Weights of a small GPT-style language model, trained from scratch on English Wikipedia: 11 layers.
Each number is 50 + 10 x the weight over its row's rms, rounded and kept within 0 to 99. Layers, rows and columns count from 0. The size before them is the row's rms in percent of the matrix's.

# up: layer 5 MLP up, 1920x320, rms 0.0856, rows 1826-1847, columns 160-319
# down: layer 5 MLP down (transposed), 1920x320, rms 0.0349, rows 1826-1846, columns 160-319
up1826 100:39 57 51 59 53 52 63 55 24 52 49 51 49 48 55 55 32 40 43 54 68 43 61 51 41 32 46 59 49 54 42 51 73 59 44 47 68 59 49 46 42 45 51 45 54 71 40 54 50 37 59 61 53 32 41 39 30 35 45 55 41 44 38 30 47 42 35 57 55 38 44 61 35 60 60 33 48 36 39 66 42 39 37 46 44 56 57 35 35 42 65 64 61 56 56 47 39 58 48 42 53 65 77 62 63 34 43 55 68 49 51 48 46 32 32 55 69 56 38 49 35 55 50 54 65 49 39 35 51 51 59 30 44 46 48 55 43 53 59 66 34 35 43 53 61 53 59 57 49 52 55 46 41 57 35 48 44 68 67 43
down1826 085:49 54 49 46 52 43 44 33 69 56 46 50 31 51 40 32 51 53 61 52 59 54 45 45 50 47 48 37 58 37 37 44 44 51 55 48 41 56 26 40 54 71 45 53 48 52 41 29 66 71 45 43 45 64 44 63 59 63 58 35 44 47 36 41 58 55 72 64 54 49 53 62 48 42 52 51 69 57 36 42 55 59 50 43 44 36 57 48 61 68 40 36 44 31 50 60 76 50 52 45 41 54 33 50 36 57 53 44 57 64 49 48 51 59 60 58 39 53 67 56 53 39 51 50 36 48 47 47 39 51 46 49 65 38 51 43 47 60 49 42 43 54 34 60 44 48 45 54 49 36 47 51 55 44 56 45 55 52 45 54
up1827 105:53 45 43 58 59 51 46 46 64 39 63 62 50 69 60 50 58 37 61 47 21 36 37 51 50 36 43 60 51 48 61 69 50 57 76 52 56 56 46 28 56 38 55 71 49 67 61 50 40 34 64 49 58 51 64 48 47 54 48 44 52 61 55 34 31 60 58 38 32 28 41 40 40 34 54 54 45 42 63 39 42 66 56 59 34 53 55 45 42 45 44 46 63 45 62 44 51 36 36 39 54 62 47 40 45 50 52 46 67 50 76 58 50 44 42 66 61 49 51 65 36 41 50 53 53 52 44 43 34 48 52 58 73 57 64 46 50 34 49 64 57 59 46 54 41 49 52 41 46 46 30 40 31 39 55 34 63 47 69 39
down1827 098:33 83 46 49 42 56 56 45 27 45 54 43 51 62 57 42 70 59 61 43 53 62 45 54 52 59 52 40 36 31 53 57 58 51 55 53 54 51 41 60 43 46 58 47 41 49 34 56 59 61 44 46 54 41 51 62 73 60 47 66 47 49 49 72 52 42 38 66 34 40 50 62 34 41 63 35 55 66 43 39 54 53 51 47 39 49 77 53 51 56 59 49 44 37 45 43 50 52 46 35 40 49 57 48 71 58 41 51 50 56 38 49 63 63 59 43 44 42 45 60 47 33 36 55 48 65 50 49 55 38 51 49 33 47 52 63 50 53 31 45 77 38 58 55 46 46 65 29 62 43 53 49 65 48 40 51 39 50 39 40
up1828 109:40 57 50 46 50 47 73 68 43 52 62 46 54 47 55 42 43 61 56 48 49 31 54 34 53 41 42 52 43 41 56 41 36 53 57 54 60 62 52 41 45 56 49 65 44 41 50 58 56 60 57 45 39 42 58 70 46 40 45 33 61 48 50 33 35 41 47 59 59 35 44 54 70 52 26 57 69 44 36 45 40 51 51 53 60 50 50 29 64 59 56 63 54 60 55 54 57 45 34 42 42 51 40 46 36 62 41 54 23 43 47 70 45 40 50 62 47 31 66 59 59 48 62 48 40 49 45 42 64 57 63 57 53 44 45 61 52 69 53 39 61 49 37 54 53 49 53 49 62 55 60 68 55 53 41 50 56 59 50 63
down1828 097:33 64 57 53 27 66 62 68 41 40 57 48 51 46 57 15 57 44 44 48 56 65 36 54 64 37 47 53 61 51 46 30 53 59 52 40 57 59 51 41 51 43 52 38 41 62 45 29 54 42 53 58 42 50 45 55 60 53 54 57 64 54 44 35 50 64 59 53 52 47 45 77 44 40 46 44 53 54 48 48 44 45 57 61 49 56 53 58 61 58 50 49 49 61 24 60 43 56 51 61 57 41 57 38 55 54 44 53 42 37 60 53 77 68 31 41 55 56 38 44 60 72 51 54 32 52 53 48 66 62 49 42 72 47 42 51 45 52 44 48 52 48 63 44 52 71 62 55 48 53 56 61 60 30 47 38 46 49 45 37
up1829 091:36 44 45 22 63 51 39 46 33 38 43 58 62 56 50 64 57 54 49 53 49 45 48 47 67 40 53 49 57 58 56 71 60 46 52 60 35 47 41 45 48 50 45 70 48 63 52 57 56 44 39 53 62 51 41 50 31 43 42 57 35 48 47 43 48 59 51 53 54 37 48 51 54 50 53 59 66 49 47 70 50 44 50 46 33 55 50 43 56 49 67 73 38 53 41 57 50 55 55 39 48 55 40 74 38 22 50 28 52 45 56 57 46 55 43 61 57 50 49 48 62 41 51 39 49 41 42 40 73 35 48 33 41 54 51 48 39 63 55 46 37 60 48 59 47 48 64 28 41 31 49 43 57 50 50 55 49 63 56 56
down1829 120:45 43 36 40 64 46 50 43 40 37 34 48 69 52 52 61 47 51 53 46 35 47 47 46 57 34 55 69 64 45 56 53 47 53 61 49 32 45 49 51 56 49 59 57 37 51 63 72 60 38 39 66 61 48 53 40 37 44 49 52 32 19 42 39 45 49 66 58 44 54 43 39 61 59 48 47 47 45 60 56 62 59 42 50 44 57 55 47 50 48 59 59 41 56 36 60 50 46 44 42 56 44 44 72 40 49 55 17 57 18 58 51 61 46 33 39 53 61 57 44 56 58 72 50 50 42 38 48 46 33 56 43 52 47 47 57 31 56 40 45 45 48 53 67 46 58 50 37 56 49 47 56 69 44 53 53 60 60 60 51
up1830 096:52 62 38 50 56 47 25 69 59 49 61 40 43 46 51 32 54 53 49 38 59 51 43 53 53 68 56 40 61 35 47 42 53 43 52 42 54 61 51 56 47 71 38 33 47 67 54 51 50 45 40 45 67 54 45 32 35 43 21 45 49 49 48 50 37 27 67 33 54 35 52 55 66 46 42 53 55 56 76 49 57 48 57 53 48 52 57 53 56 57 52 42 51 34 50 55 57 53 48 44 45 50 47 67 54 57 41 43 44 46 58 47 51 74 58 54 33 46 69 54 69 46 55 47 56 67 56 47 44 45 82 55 47 55 49 59 50 53 48 38 52 61 48 52 55 44 40 41 51 39 45 61 53 48 56 52 62 36 41 45
down1830 098:54 56 45 34 54 43 75 51 60 59 60 72 59 42 51 45 44 35 51 59 43 54 64 39 51 46 49 37 58 42 48 44 37 48 48 49 66 37 63 54 42 47 51 63 50 36 56 39 50 53 43 56 47 37 51 44 53 34 59 57 51 50 55 53 43 35 56 44 40 55 71 48 63 43 53 62 58 39 54 50 55 43 44 58 70 65 41 53 43 47 50 62 38 71 53 43 42 38 56 33 69 40 50 65 43 52 38 45 41 35 76 37 79 49 58 42 36 59 53 55 50 32 32 69 49 54 41 70 54 56 50 61 45 46 53 51 61 35 67 55 61 39 44 63 44 59 43 42 60 48 59 51 56 73 51 45 54 57 52 61
up1831 090:43 46 49 68 38 49 44 39 47 75 44 67 49 42 46 51 36 38 73 39 57 39 48 46 52 48 53 52 48 39 64 60 67 39 50 28 57 39 57 58 53 44 48 43 18 47 47 61 59 69 46 42 52 58 53 51 42 48 51 54 50 26 54 53 42 45 44 49 58 44 54 49 51 42 58 44 51 57 63 53 38 62 42 56 41 68 48 49 41 37 49 45 58 58 47 52 43 46 64 48 49 58 49 40 50 60 23 45 49 41 58 46 53 39 62 45 42 45 56 50 36 51 42 56 42 33 56 64 68 52 45 37 38 42 60 53 39 56 44 42 66 55 34 50 45 44 61 49 56 37 60 42 30 49 39 43 34 48 39 48
down1831 097:16 55 49 32 53 48 56 56 41 52 66 66 45 61 57 60 72 56 62 51 59 42 47 37 71 65 55 39 47 56 51 61 60 60 48 44 51 52 54 42 73 52 61 50 54 47 57 68 56 46 52 43 48 33 50 53 39 58 62 41 58 46 39 45 46 39 62 41 52 54 61 60 37 42 55 48 41 60 59 28 45 62 44 55 56 49 29 42 62 40 65 18 34 35 44 51 29 58 57 43 39 42 42 31 53 64 43 55 34 44 48 47 59 63 55 51 71 44 35 52 50 54 42 60 57 41 43 47 60 68 59 52 42 38 40 51 54 41 38 51 59 37 49 54 59 27 43 46 60 39 52 48 40 39 43 61 36 43 52 46
up1832 098:56 49 54 69 41 50 40 56 65 53 58 40 44 55 67 41 44 41 36 57 49 49 61 50 43 40 59 48 57 45 62 57 53 62 48 56 49 58 52 56 32 56 59 42 47 48 41 54 45 47 61 53 65 51 61 29 58 48 54 60 48 43 45 41 61 33 30 33 49 53 53 39 41 63 36 60 66 40 42 57 43 54 60 66 45 40 41 68 59 56 57 56 60 65 34 65 41 20 55 55 59 57 53 51 60 52 58 49 45 35 39 45 60 57 53 52 64 42 46 35 58 55 51 37 43 60 61 43 31 62 29 52 46 57 34 40 42 38 49 39 33 61 60 50 46 48 48 66 58 61 45 37 77 42 40 44 33 55 56 51
down1832 104:53 36 31 64 43 65 52 44 34 37 53 47 54 54 46 56 65 52 48 50 54 41 51 39 46 39 34 57 53 45 49 65 42 77 65 51 47 37 39 42 40 41 64 60 57 59 50 46 51 41 50 42 54 63 46 56 62 50 50 30 59 45 57 58 63 44 41 49 40 56 41 23 27 35 62 50 46 72 52 59 40 61 24 50 36 58 49 56 66 40 49 56 45 56 61 43 58 58 43 32 63 60 40 47 66 50 60 48 48 49 44 57 52 33 41 51 49 37 43 67 66 51 46 52 33 65 32 50 39 47 39 57 61 56 68 41 55 53 32 47 47 53 52 57 30 39 45 48 25 59 50 65 54 61 45 44 78 63 48 57
up1833 097:56 38 56 36 49 27 55 46 58 54 40 58 54 48 54 48 44 41 38 56 36 42 53 52 40 51 44 47 47 68 48 54 40 51 35 69 41 61 54 50 49 47 44 64 48 51 56 49 60 54 55 47 47 48 47 30 41 46 61 48 50 52 40 37 59 45 52 35 51 48 59 51 39 61 40 44 41 56 63 69 51 36 42 38 61 42 61 34 45 42 66 30 37 44 52 55 63 56 64 51 49 58 59 63 43 45 67 32 42 49 32 52 52 39 46 44 48 62 68 50 51 62 53 55 41 34 57 36 49 43 54 45 47 38 32 48 52 47 40 59 56 52 27 54 43 50 62 29 46 70 59 56 35 31 59 60 60 17 39 55
down1833 089:58 56 37 54 59 67 52 67 58 47 48 47 45 67 46 45 55 56 44 41 34 51 62 45 52 51 85 51 40 51 64 53 58 39 54 44 60 38 57 44 48 51 53 50 57 49 55 47 29 70 36 28 53 56 39 63 49 47 49 43 66 42 54 47 52 62 64 55 49 56 55 52 53 35 52 41 53 44 37 32 38 42 38 55 46 35 51 54 61 41 71 56 20 67 43 51 68 46 48 43 29 43 60 41 45 59 44 45 70 39 58 35 47 58 48 55 64 54 48 39 48 62 43 46 44 54 49 39 44 51 46 58 43 56 61 41 57 45 58 36 46 32 59 57 72 56 63 67 41 57 62 42 39 49 43 42 46 49 38 34
up1834 097:53 38 65 44 50 55 44 31 62 61 48 43 63 51 42 59 51 63 47 39 46 56 75 55 40 30 55 46 72 53 62 53 53 46 53 67 43 59 77 48 54 45 46 58 54 51 61 58 43 51 52 56 39 52 44 54 50 55 69 32 46 54 30 54 44 30 54 65 45 62 57 33 53 63 49 65 61 41 50 53 45 47 34 54 55 59 44 64 41 54 50 38 37 56 41 42 45 55 40 63 53 40 71 26 53 41 50 51 69 43 43 51 53 42 44 49 26 63 69 40 51 44 61 56 44 45 59 36 65 49 37 61 60 56 36 49 46 60 58 34 43 47 52 36 43 55 47 42 52 57 59 41 66 41 44 52 50 69 66 56
down1834 095:47 56 53 56 35 62 72 39 39 51 63 63 30 53 50 54 54 46 65 46 50 46 56 35 50 66 45 38 39 42 53 49 54 60 34 62 52 52 34 55 51 38 35 28 59 37 55 58 57 55 43 51 50 53 61 50 52 54 58 45 42 58 52 26 51 59 55 48 28 62 60 46 64 43 44 54 54 55 42 51 45 63 48 52 53 53 56 62 49 57 56 40 69 51 50 39 63 34 64 52 53 57 55 46 48 48 40 55 29 49 43 41 43 66 45 36 80 37 58 41 46 65 36 65 55 58 65 56 30 50 53 53 42 47 48 51 57 48 48 46 48 45 62 46 48 62 41 48 56 57 45 57 53 54 66 40 47 40 72 53
up1835 098:55 42 57 58 49 68 42 64 57 51 51 55 50 42 42 50 34 48 41 32 54 58 50 42 37 55 36 53 40 48 53 74 68 55 62 61 53 46 54 55 47 53 50 36 51 43 41 60 53 40 54 37 43 42 45 27 42 50 55 42 31 57 50 53 64 44 36 45 52 69 28 50 68 53 36 41 39 43 55 47 62 39 51 52 53 62 72 57 38 41 23 30 59 52 51 51 46 35 59 44 51 22 47 36 62 56 69 38 59 47 60 62 56 53 68 43 28 57 52 41 42 58 50 60 48 57 48 67 58 53 82 54 62 40 49 45 46 54 49 40 40 57 25 54 61 46 62 57 50 29 45 50 77 50 52 45 48 60 55 49
down1835 096:55 48 64 50 55 39 53 50 39 63 61 77 67 35 69 38 36 61 43 44 42 47 43 60 37 41 65 41 44 51 42 51 59 50 42 49 44 44 43 33 61 53 68 50 50 50 66 33 32 35 40 53 60 59 25 40 57 54 62 45 42 38 57 57 49 45 56 33 53 48 58 56 37 45 40 49 54 48 58 32 42 37 50 47 42 65 64 39 53 44 38 27 32 69 44 39 63 61 35 42 50 60 50 40 48 44 47 72 29 45 53 42 27 37 45 53 54 63 42 49 36 61 38 34 63 41 51 52 35 45 60 54 48 57 57 57 49 41 53 55 67 66 57 48 43 55 40 58 52 60 58 63 47 61 60 35 51 59 48 57
up1836 110:38 55 45 48 51 42 62 47 52 44 49 59 77 48 58 56 59 32 57 54 29 43 29 53 47 54 54 38 49 51 45 43 36 64 59 37 44 64 51 44 42 61 48 43 64 48 45 50 41 24 51 49 38 51 48 46 64 60 50 39 66 58 42 37 67 58 55 39 55 53 40 46 51 57 50 46 40 49 76 52 58 65 60 35 59 64 57 37 56 39 72 41 45 59 33 59 57 30 48 45 64 53 55 55 67 43 43 55 45 53 45 62 43 57 62 63 41 48 41 69 41 59 51 44 37 47 43 51 62 49 42 39 35 36 45 33 41 43 34 47 34 48 66 57 41 49 39 37 48 45 36 51 46 50 50 55 58 57 36 36
down1836 109:44 67 58 73 49 46 53 31 55 61 44 47 59 37 53 49 42 47 48 44 50 62 53 47 58 62 58 41 53 61 51 20 47 41 38 53 53 40 54 52 62 58 41 54 72 31 48 34 57 46 47 41 52 52 49 60 40 49 51 46 63 47 60 37 48 39 61 35 55 44 45 53 45 51 37 52 37 48 56 46 40 51 51 58 67 50 54 43 55 65 46 22 61 49 46 42 60 53 59 51 49 44 45 33 33 44 44 50 70 59 49 58 64 66 61 58 47 46 56 55 52 45 57 26 41 39 54 45 51 45 53 41 54 53 54 41 59 58 47 31 48 44 62 50 46 76 37 52 35 31 62 48 63 52 46 37 54 49 47 61
up1837 109:46 61 51 53 47 52 44 58 56 48 46 50 55 49 35 53 44 50 70 46 41 46 59 49 52 35 55 48 64 44 49 36 54 58 66 40 46 55 39 37 52 33 47 45 29 46 44 45 44 42 26 54 47 48 55 42 53 46 43 44 47 43 41 53 45 58 39 74 48 31 54 58 44 28 53 46 45 77 53 39 69 46 49 61 43 54 65 62 49 32 65 55 66 46 44 48 68 43 42 50 42 45 59 55 61 36 66 55 58 45 62 55 58 47 45 50 39 55 61 53 52 46 45 49 50 64 60 62 49 44 58 43 42 56 32 48 68 47 44 51 48 51 36 44 61 32 50 50 52 43 46 61 56 41 66 41 53 45 54 43
down1837 105:43 35 54 60 38 55 42 55 46 64 56 35 46 49 47 55 55 62 71 48 64 30 17 48 62 56 43 38 60 54 50 47 47 69 60 51 43 46 50 52 46 56 39 21 53 40 40 50 61 70 54 45 56 38 56 54 43 45 32 46 48 34 64 48 64 68 57 58 26 50 44 41 40 46 54 49 41 52 39 60 52 45 40 44 41 50 53 57 42 63 49 44 25 29 57 64 62 51 41 42 39 38 40 50 50 31 66 48 61 53 48 45 33 54 45 39 60 30 50 36 55 51 37 30 42 54 35 55 46 53 51 43 49 44 61 45 43 54 50 51 31 51 39 56 50 44 79 53 43 45 50 53 50 71 36 45 49 62 54 46
up1838 101:47 59 56 50 45 48 60 54 44 49 55 34 56 52 43 67 33 51 44 33 53 47 48 38 45 41 52 49 56 54 52 48 56 50 42 46 46 51 41 44 46 40 60 63 40 55 50 55 44 47 40 56 45 49 50 56 50 51 38 61 45 49 48 54 51 44 54 37 52 38 53 26 59 30 56 62 47 40 47 30 53 72 60 49 51 54 46 46 35 35 47 55 45 51 66 37 57 54 46 53 52 57 58 43 39 32 49 55 60 36 40 48 61 51 45 35 44 54 67 72 60 42 41 50 53 41 49 37 48 42 57 47 51 51 35 66 53 45 64 51 49 43 67 37 37 38 65 53 52 41 34 69 44 42 56 47 48 51 61 79
down1838 094:31 45 44 53 40 58 42 54 59 37 60 54 48 46 71 56 59 56 50 51 47 53 43 35 68 66 34 35 50 54 61 50 56 36 59 71 57 51 54 47 44 55 41 48 51 65 46 45 47 52 53 41 50 52 46 61 51 55 52 46 69 41 71 50 32 77 54 47 46 49 47 50 63 60 41 47 50 44 34 60 48 51 46 50 41 39 57 47 35 64 62 41 44 56 63 53 58 50 49 51 53 61 46 53 34 44 55 31 35 42 55 53 30 41 48 45 68 34 39 46 48 43 61 64 52 44 56 37 60 49 71 54 52 50 50 46 29 43 45 39 51 58 56 69 38 49 44 54 42 47 52 58 57 65 42 34 41 51 51 43
up1839 105:51 48 45 53 26 39 39 45 33 58 31 58 45 48 42 51 64 59 33 43 34 45 37 53 74 44 55 59 61 57 58 62 52 45 40 43 41 54 48 51 37 62 33 66 53 54 50 56 51 40 70 64 22 70 57 65 26 43 56 35 55 38 60 54 61 51 65 56 47 48 61 52 49 70 56 44 51 59 38 37 52 46 42 58 49 55 55 42 40 44 44 37 54 49 62 54 58 45 46 53 38 38 63 29 57 39 65 45 45 30 36 75 49 46 64 38 69 50 38 36 53 65 37 44 44 63 33 67 58 39 51 65 65 42 55 75 46 52 57 49 74 63 52 52 52 51 44 43 58 46 57 49 51 55 27 47 56 41 44 62
down1839 102:53 54 50 63 49 46 54 61 60 51 43 50 38 48 28 37 48 53 46 46 51 51 55 55 39 43 45 50 45 39 50 63 40 64 49 58 53 38 48 46 58 59 61 56 36 33 43 52 59 50 45 54 41 57 56 42 69 55 53 55 58 69 43 59 28 39 67 45 49 47 64 46 33 48 54 56 53 42 52 41 59 49 29 36 47 53 55 70 36 57 57 54 25 54 53 33 38 32 64 46 57 46 57 56 64 42 55 44 46 40 54 51 26 69 58 60 39 40 70 35 62 51 61 67 53 58 55 57 62 66 48 50 45 59 59 45 58 48 69 50 67 49 52 55 43 30 47 49 75 51 53 48 31 67 39 47 47 43 56 35
up1840 103:41 44 52 63 48 53 21 56 59 49 47 51 47 55 60 44 47 63 52 28 53 51 45 43 43 51 40 46 42 70 36 51 58 53 44 58 37 57 44 59 62 43 53 58 54 74 61 67 52 43 52 41 51 49 47 54 45 33 41 39 47 63 62 42 54 53 40 63 58 60 48 59 58 45 41 48 56 46 66 60 45 43 46 69 44 56 45 43 65 39 62 55 56 44 51 60 59 49 38 40 56 44 50 31 49 32 46 48 46 47 51 46 50 56 49 43 64 44 47 48 60 55 56 41 55 38 64 71 51 30 48 49 42 60 37 44 58 47 32 47 44 51 49 46 59 44 59 49 22 57 26 32 65 18 46 35 55 44 51 54
down1840 101:62 43 43 39 50 59 62 56 55 45 55 45 36 56 42 60 42 45 58 61 40 69 68 62 48 67 42 71 68 50 63 56 61 27 59 58 48 45 50 59 46 61 44 68 48 36 59 36 35 58 39 57 29 52 26 29 67 43 51 48 57 50 57 45 59 36 48 47 54 52 53 49 53 62 41 50 58 50 55 58 53 56 45 54 51 54 39 56 41 60 40 54 63 37 51 47 40 52 49 48 37 58 60 38 49 47 57 38 50 47 43 48 49 45 49 39 42 75 38 31 45 50 50 47 55 44 34 40 43 36 57 43 62 59 36 64 53 43 49 46 52 71 62 57 45 53 50 70 45 28 48 30 50 57 59 57 60 56 58 39
up1841 105:58 44 57 49 51 52 57 49 54 63 37 40 41 56 44 68 36 43 28 53 60 44 49 60 38 68 70 42 50 52 25 57 42 64 39 65 50 47 45 53 49 36 43 40 33 41 48 69 40 46 53 38 38 34 45 43 39 41 55 45 56 41 61 62 60 30 49 65 52 59 49 40 50 62 55 57 56 60 64 39 67 48 50 46 48 44 60 56 57 40 46 45 33 68 69 57 45 59 46 57 49 57 57 43 53 37 48 64 59 34 80 60 48 61 62 29 45 47 47 44 51 46 56 43 45 46 48 43 54 47 67 65 42 60 37 45 39 44 49 38 54 60 48 33 58 54 52 52 54 67 52 56 58 54 40 37 34 59 42 50
down1841 111:47 44 17 68 44 42 47 42 45 49 35 52 41 35 60 65 45 53 52 44 54 52 39 54 47 65 62 55 47 59 54 42 46 24 60 57 62 45 75 48 58 53 55 66 50 51 72 59 36 57 43 48 45 33 39 54 54 42 42 45 59 60 46 57 49 43 45 61 37 40 47 39 52 44 43 57 37 52 51 36 56 48 63 58 47 60 48 59 47 38 54 57 44 49 54 41 58 58 53 65 53 42 41 32 45 64 57 47 58 66 65 68 58 57 51 52 48 49 59 56 60 48 40 34 61 51 55 43 43 41 53 40 53 37 40 40 40 51 53 47 28 50 40 38 65 48 55 57 46 55 34 60 55 63 57 43 59 36 36 60
up1842 100:58 46 32 56 48 65 47 42 46 67 54 49 35 47 61 63 42 58 36 52 32 43 53 45 52 48 62 40 45 50 47 58 53 53 59 49 44 30 51 45 46 25 42 41 46 35 44 54 70 45 59 45 52 52 34 46 58 64 52 29 33 68 44 55 58 57 55 30 74 58 47 32 55 54 54 70 45 66 54 51 42 55 58 53 53 55 55 49 50 54 53 54 40 50 46 64 58 56 44 35 52 44 46 65 49 39 34 47 31 38 66 50 60 44 53 40 54 34 50 58 47 39 65 26 61 54 55 56 51 67 54 33 35 36 58 52 41 62 60 27 54 60 54 63 49 52 52 33 53 66 33 37 56 54 32 60 52 51 58 67
down1842 112:49 36 55 50 55 57 38 39 62 55 36 39 51 51 57 44 35 46 42 37 55 43 60 68 51 57 42 57 59 37 55 52 54 65 29 40 57 47 44 46 58 45 58 72 50 36 32 64 50 37 45 63 32 58 37 48 55 51 57 54 58 46 60 47 43 59 59 56 51 50 37 44 33 35 45 47 48 53 54 55 61 59 50 47 45 25 40 62 60 59 54 42 52 57 39 42 40 44 46 51 53 61 68 63 68 43 42 60 55 51 50 42 49 57 47 42 73 44 54 50 49 50 51 44 53 42 50 34 58 49 58 53 53 19 48 52 28 48 44 68 22 50 73 53 50 60 48 58 52 48 45 46 43 33 55 64 64 60 38 54
up1843 104:46 53 51 54 36 47 40 51 41 39 33 54 41 44 75 44 57 39 49 62 47 52 52 50 53 62 37 55 47 48 41 60 39 53 29 40 67 50 47 44 46 44 40 38 43 46 68 44 28 56 40 54 61 43 61 49 40 59 52 36 53 49 48 54 62 47 51 63 60 55 63 42 50 63 61 56 33 55 51 47 50 51 48 57 40 39 58 54 47 48 46 43 38 45 39 44 42 66 73 60 52 36 79 76 35 60 47 41 25 50 39 66 65 43 53 49 45 57 47 59 52 46 44 57 44 57 70 58 50 61 31 51 45 42 47 47 53 41 44 49 44 56 74 62 36 56 43 38 54 41 66 49 56 54 43 42 57 48 66 56
down1843 103:52 33 37 68 33 41 55 59 56 54 53 45 43 62 42 66 44 48 55 57 52 50 44 56 73 67 27 51 29 50 59 52 34 65 39 61 63 38 39 46 60 58 55 49 45 55 58 32 46 47 51 35 47 39 45 55 50 63 46 52 43 38 54 45 72 47 51 46 55 34 58 48 53 62 55 51 51 64 52 54 58 51 46 53 48 50 64 65 51 59 42 44 36 52 55 52 53 33 56 60 55 47 59 71 42 24 55 37 56 47 44 51 47 43 61 36 62 58 41 40 57 41 33 57 49 41 50 65 56 51 62 43 58 43 48 47 41 47 34 53 63 62 55 54 61 52 55 41 36 52 45 43 47 47 45 57 39 56 46 63
up1844 100:49 62 35 58 54 47 54 24 39 46 52 44 42 42 61 71 41 50 67 52 44 45 32 51 42 58 57 40 44 49 53 59 59 60 51 42 49 51 42 65 32 44 63 39 42 43 51 50 39 52 55 56 63 59 54 48 51 43 47 57 51 54 75 56 44 47 51 39 58 51 43 51 47 53 65 67 48 64 47 71 68 44 60 51 53 64 58 51 68 44 60 49 55 45 41 55 51 49 40 57 39 57 74 57 49 38 30 55 48 52 60 56 47 61 55 56 54 68 76 37 45 33 34 66 41 46 52 58 58 63 42 47 52 54 50 59 62 43 41 54 48 40 50 70 44 46 47 45 34 45 40 57 48 65 45 58 32 60 55 63
down1844 104:58 54 57 37 67 57 66 63 46 53 58 40 54 33 45 59 45 32 39 51 51 48 54 26 60 62 50 44 53 51 58 61 48 52 57 47 64 46 60 46 47 56 45 56 50 54 62 54 46 59 71 53 58 68 49 39 32 47 51 68 70 55 41 47 45 63 46 65 43 30 56 53 63 55 75 51 54 51 51 44 44 52 43 62 45 31 30 53 72 58 54 67 56 33 47 39 48 48 62 57 50 67 61 60 40 31 50 39 41 53 65 58 44 63 44 56 51 60 45 38 54 52 48 68 40 40 54 62 61 50 43 54 44 50 30 53 48 43 40 61 53 44 41 39 58 48 44 54 41 59 45 43 56 48 49 29 59 61 55 55
up1845 098:35 43 44 44 36 47 54 44 47 50 52 51 48 46 68 44 55 37 52 47 38 45 60 29 47 49 30 57 50 38 25 51 50 44 47 54 52 53 50 38 32 57 46 56 53 64 57 52 60 34 46 62 41 46 32 41 44 65 50 46 43 59 36 28 38 43 53 60 50 42 47 42 55 35 42 44 41 47 50 54 54 62 36 48 53 48 38 37 75 50 53 49 52 38 54 43 62 67 43 55 48 56 43 59 72 59 44 44 51 36 32 52 55 53 41 44 58 47 59 37 75 53 42 40 34 45 48 60 68 30 53 42 45 38 55 44 36 51 55 40 29 31 45 58 50 59 49 52 44 72 49 56 60 57 45 48 54 59 48 42
down1845 095:42 56 48 46 45 52 54 63 46 72 63 49 64 33 52 42 38 48 46 55 56 57 48 43 43 62 50 51 62 40 55 50 56 40 59 24 58 42 47 47 52 48 53 57 33 70 47 44 54 41 32 48 42 54 50 35 48 45 50 48 60 51 59 36 51 69 64 56 48 32 49 64 60 41 54 31 43 56 48 44 44 38 51 52 43 38 60 50 56 39 30 59 54 49 51 47 52 57 57 56 50 49 47 55 56 57 59 45 50 61 50 36 47 42 59 33 57 29 40 45 59 60 46 68 47 62 42 41 50 50 44 52 47 71 51 48 52 51 49 21 35 19 33 60 33 71 83 59 39 66 54 65 30 51 46 51 49 64 52 60
up1846 103:59 60 62 49 69 50 54 46 43 26 57 27 62 46 39 54 61 59 52 37 53 44 57 42 51 36 68 58 51 36 36 53 57 59 48 46 51 44 47 53 67 43 44 62 46 50 61 48 39 63 61 56 61 54 56 52 53 36 46 32 46 29 56 29 55 54 39 48 44 35 58 68 54 52 56 37 43 42 46 36 49 43 35 50 68 59 46 72 42 54 39 66 49 34 49 54 52 51 56 54 64 19 49 42 52 57 52 50 44 57 61 65 62 32 44 64 48 30 48 58 50 50 52 48 43 57 52 59 31 47 47 62 32 60 39 54 58 46 57 49 30 62 57 52 52 48 52 44 39 54 53 44 55 54 39 50 54 33 50 58
down1846 105:44 57 56 63 55 66 61 50 63 58 49 60 69 44 48 47 68 36 57 45 68 41 41 50 46 35 47 33 35 41 60 52 75 63 53 42 57 52 61 44 55 47 49 44 66 63 61 36 39 60 41 44 52 63 50 66 51 52 64 51 55 35 55 55 49 47 34 46 30 56 52 42 42 58 53 67 49 61 64 52 49 53 48 42 42 51 37 50 50 45 49 48 44 32 57 57 41 43 54 62 51 54 46 26 35 44 50 42 48 52 57 59 64 58 57 57 42 48 55 44 74 45 48 39 45 59 47 63 49 55 48 61 41 55 47 57 54 40 38 48 57 55 76 37 54 36 47 46 48 50 41 44 64 58 62 50 43 41 39 57
up1847 101:56 51 34 51 58 43 52 50 56 54 48 59 51 59 56 63 40 66 47 28 49 33 41 60 55 40 30 52 55 51 41 49 49 53 79 46 37 52 65 42 54 40 59 39 69 50 59 47 26 53 66 38 46 60 57 58 59 57 37 50 41 39 60 53 49 51 55 45 37 50 45 33 66 48 44 51 42 44 32 69 41 53 57 55 48 29 44 45 59 56 59 24 62 41 53 68 33 57 50 42 49 44 59 63 40 57 54 56 47 51 48 52 55 46 48 44 45 67 54 50 58 56 72 37 60 30 70 48 62 40 44 62 62 48 45 46 46 57 54 35 61 50 40 42 42 50 63 59 53 53 55 35 32 44 63 62 44 57 46 47